python train.py --n_layer=22 --d_model=192 --n_head=4 --n_kv_head=4 --head_dim=32 --d_mlp=768 --vocab_size=1242 --activation="relu" --norm="layernorm" --norm_place="pre" --norm_eps=1e-05 --positions="learned" --qk_norm=false --attn_scale=0.177 --bias="all" --tie_embeddings=true --parallel_block=false --init="normal" --init_std_qkv=0.022 --init_std_o=0.022 --init_std_up=0.022 --init_std_down=0.022 --optimizer="soap_variant" --lr=0.00573 --lr_mult_o=1.08 --beta1=0.95 --beta2=0.99 --lr_head=0.00664 --grad_clip=1.0 --warmup_steps=200 --schedule="wsd" --decay_fraction=0.379 --decay_shape="square" --final_lr_fraction=0.0 --batch_tokens=32768 --seq_len=768 --doc_mask=true --z_loss=1e-05 --train_tokens=149000000 --steps=4548 --dataset="wikipedia_en"
Each number is 500 + 50 x the weight over its row's rms, rounded and kept within 0 to 999. Layers, rows and columns count from 0. Numbers have three digits each. The size before them is the row's rms in percent of the matrix's.

# layer 5 MLP down (transposed), 768x192, rms 0.231, rows 234-262, columns 48-95
095:498483589510423503445475515488530535525439546529523523501479486442455504464527558538465448623499516500427532592433561480489495450580500557520537
090:482438437431453454554492570483540475544464577522534444465538484515511479464439399478439501506540359509493492471492498511425626583501516518529430
093:522498467490556507468541633461640527489364512483532469442542463441520536547516523504504605540544479471490521535441554496489541509432481550433462
095:409502393508500531488554493497473565435514477465517586439491533492574405495495485563565536453540472531619501420500586489500498510542480500404467
096:556506544653467523536426505491494496572554460495550454521481451473492466517480481521493556541500493452596444527541495460520469562457493508501594
081:508463495568466492455503498483509466549404443515563495477557462494544553451434448522499439465461500436552512592554437538425419530534471525588571
082:542647550459405501525522498470387443487608583453493615477536545560509530513500473523552519579563549466498505544538593494485457475436478487489513
088:528465486514503496531553452468515474470486510543483463555462459477489509551507540519528526449472469475496479473407465444459557471430557414462508
096:526533504503506485491594534494489452471441517451531478497489421567481564476444450440505494528523559480428580475453539504445503437498531548529488
107:518525514506466500398550451534453491542486436480526523486546622594349583512474520584539418536529475518456391456489417434501470437443538540558511
086:495450506657527418485508552513513455497514515448575453432408519578460500408490550493463545571539581465515576500495571441390506502499571494590503
092:530539573586468471420493496472581536451459459489509577548546439523561382598574607559512556521528506574539409552504484498575507464539465470579520
093:511454466373573508485523586567454527564514479560447461456539440572500511523413531591538488517420503522571556454460447439436515493468505477523439
086:602528466546476527520460509516546571498490574449491420474485585569420549420491548518504570588499473548460482514434513391471534566439513463470472
099:504472418549520506601437495461524434505507589492509482435393574560502561580551566566546405570480462582542406451579512484493502600447490477467463
096:493591562471574463596515524467531474435534478442572482497441533408470374529503568494435492464496451506422481542442544473540545570553533514411607
112:540496449511563520547440497561445541519494515566537649466394439524483565573456424463459519364478541586488507535453531484507496641494478594538535
108:557504456536467527475363514530501448462494463517434518506491580544620456495509534427513507461500479622472527554540467502519498434484421462535542
090:515578557524470524560546521564465507400509529504553558391454602558489525559433544476481515608569534532432576492498511463513537537534480477508488
073:470486502487529443519490540445495430538429539434459593478459508509530407531479556485495422553444456460539518505518515537548503504466525540530495
101:558557464426419499516529548514507444494488552496502501503428513548448514499461569605534443565443517574563524491490537535566456503498555388467434
097:477643499513458535437533463487482612439625591500584610354484520463504490566459574544441527450548476554542543513464494564475547532501508539574512
112:490501501458472521490472522461539441550511286498469477518459485516548514564539514490469515428552483465493365550563630547524512425465499560461588
100:531542532475452645522515488598508491495488523575464463478464516506458540617575470474511559531430531534478497429474560459455509623538467568434473
104:505502518543509455450448525506551445468536506473524479521518436463477524484510476455667409560519446421493523524507561389437565457458478551465488
095:407537549515572546470486446562582505479536492461505636476457413442480503495511559586538467464494477547478433482437425539464465548588543447530440
099:582568478562452496492395459449472433469428643498435471514520502535424455457441497590590597476553511560485503525427486492526482489446446502491461
110:444579413439486436674500568545406553400492538447496470459463463561486515609454529523498510495454455495559524431471459485472513500428545552378486
090:465464462398513483527442560488466536523559478364471512431414519509428436484388450448526494529488605515400617545473547564500559498465481447501426
# layer 5 MLP up, 768x192, rms 0.251, rows 235-262, columns 48-95
102:521565504433526490502552593410488547558503405474445478510519416518451472559416520514407646499514415474431538437520514493521528444480442553498452
096:429463571480521571500500530586490435534516468511467621508582510427573493545636387422434444406477551507530505624518389436502554604589449546571497
098:484507571532536466495502536508584445501494446455438540525535499513533450530537621548461529412438541500495445474570546487496517446402526488522486
109:479550509527469556487483503503442522506496591468443462499536564598611531476446402474394530365541447463564537553445415550540597491508575530528483
087:509565491616548572630435431582455514458551513544460509446485490476440508468491473516504382494488592578503525537456480453440510506387489480459479
082:538454460607573495496469510559405503516515462440419551508425540503534521535525440547411470458524523558438504420510479574504539461480468488563455
093:500579502546471445538447494494559512536480506522486451498506559507454525568453551552519514527455464532555504555503493506441509495452545557453439
094:519559549546558464486480462580530470426458498564537466488453577463488492526440641437454408487484472475564492552521581508528499506478488423479479
091:516518510436435545538587552540502502417468467546492399505405567467486505555524542381397547560499520581542555439405477463502503421507525527557553
084:417592482454433474502497492483536443456451515514502516516463542558525593524432476524466551448438414522545443539479460523474559540542476527427518
098:525417363486558544503456515495479531532522464414496506473521507486503465506485413509461526576491539488436554431450510535504459525468525460562433
111:466536463469427480582502506609496508496495490464373456488551483545514475566534558490483439379520483493511448476533484508567456469403488477437536
099:486490497473465452552564499479454541545469487423532481515563508426424468449440497510383393380523544466517471538502518551505522555630447466535558
102:536489442502513513427476538493447474549445514490444523444502508517478452522510494487554481524577529522462449453541526492516468527508489468569516
096:487552472406398487454506507484448492505534535537442455517493543565497510485513555546566494453578526482504566417496478504440501352487518489422431
107:476509591600453528498502474484619485559531500539440520493503488553504615451532444547556495373470476448552542465472464531473420485558469543545533
105:511514483472555530496516459562495510515495473440508501569543499531552427616520483565509493519456442527479535415463566409512493482531502410445495
093:508441546410430502546523540503438503486567475559510454567502531495534551501526529462549524518595529416526568526416496553509565551590527594440472
097:539451526523582480545548496479523445516521551440553497487472531569474429472457470545451480498489478468527566485454532474533500467485489556414527
094:445445501380509509419548524522497504531545506452431584606494461511486544517525533504466518517586564471464452427508515479497481478410477494510495
093:517509499495446395441390513483489532438528519490553475501502460418407504464466481490454508541497465489438566520526502441426486514524458592523467
101:454414435470513600622579538554525501570489490473519442488495548485447606468498483481514482429517552476508497503457473426478554533462519462527480
104:539494510445540533504431583605474570514521489467494499460426450475512518460580435424591508490473536453501452430502570528515475539545458574510441
092:473525494437510525432495403550455496525490538498571396531521543486444499553456405523519561477493416431599512519465438462466483509426552583513481
098:468466554475543638428501563524511458625473605484451558486501536529538487497490531417443504495539438394441513493544515565417493515487504397455480
082:567499477526477511543446518454534539451476492548404460515610525474530513398505499475485461449499518534529492435478520484591535572445368502484404
097:523502470479441448540553590448510422582495484481445540533458526617490485523492474462533431475505539483507470456484512544529466562494508505402483
097:511524478591568509405484455475431467566478486531483405546442531482392447476518536531530547417451529451518472518517461440516573496433498420447492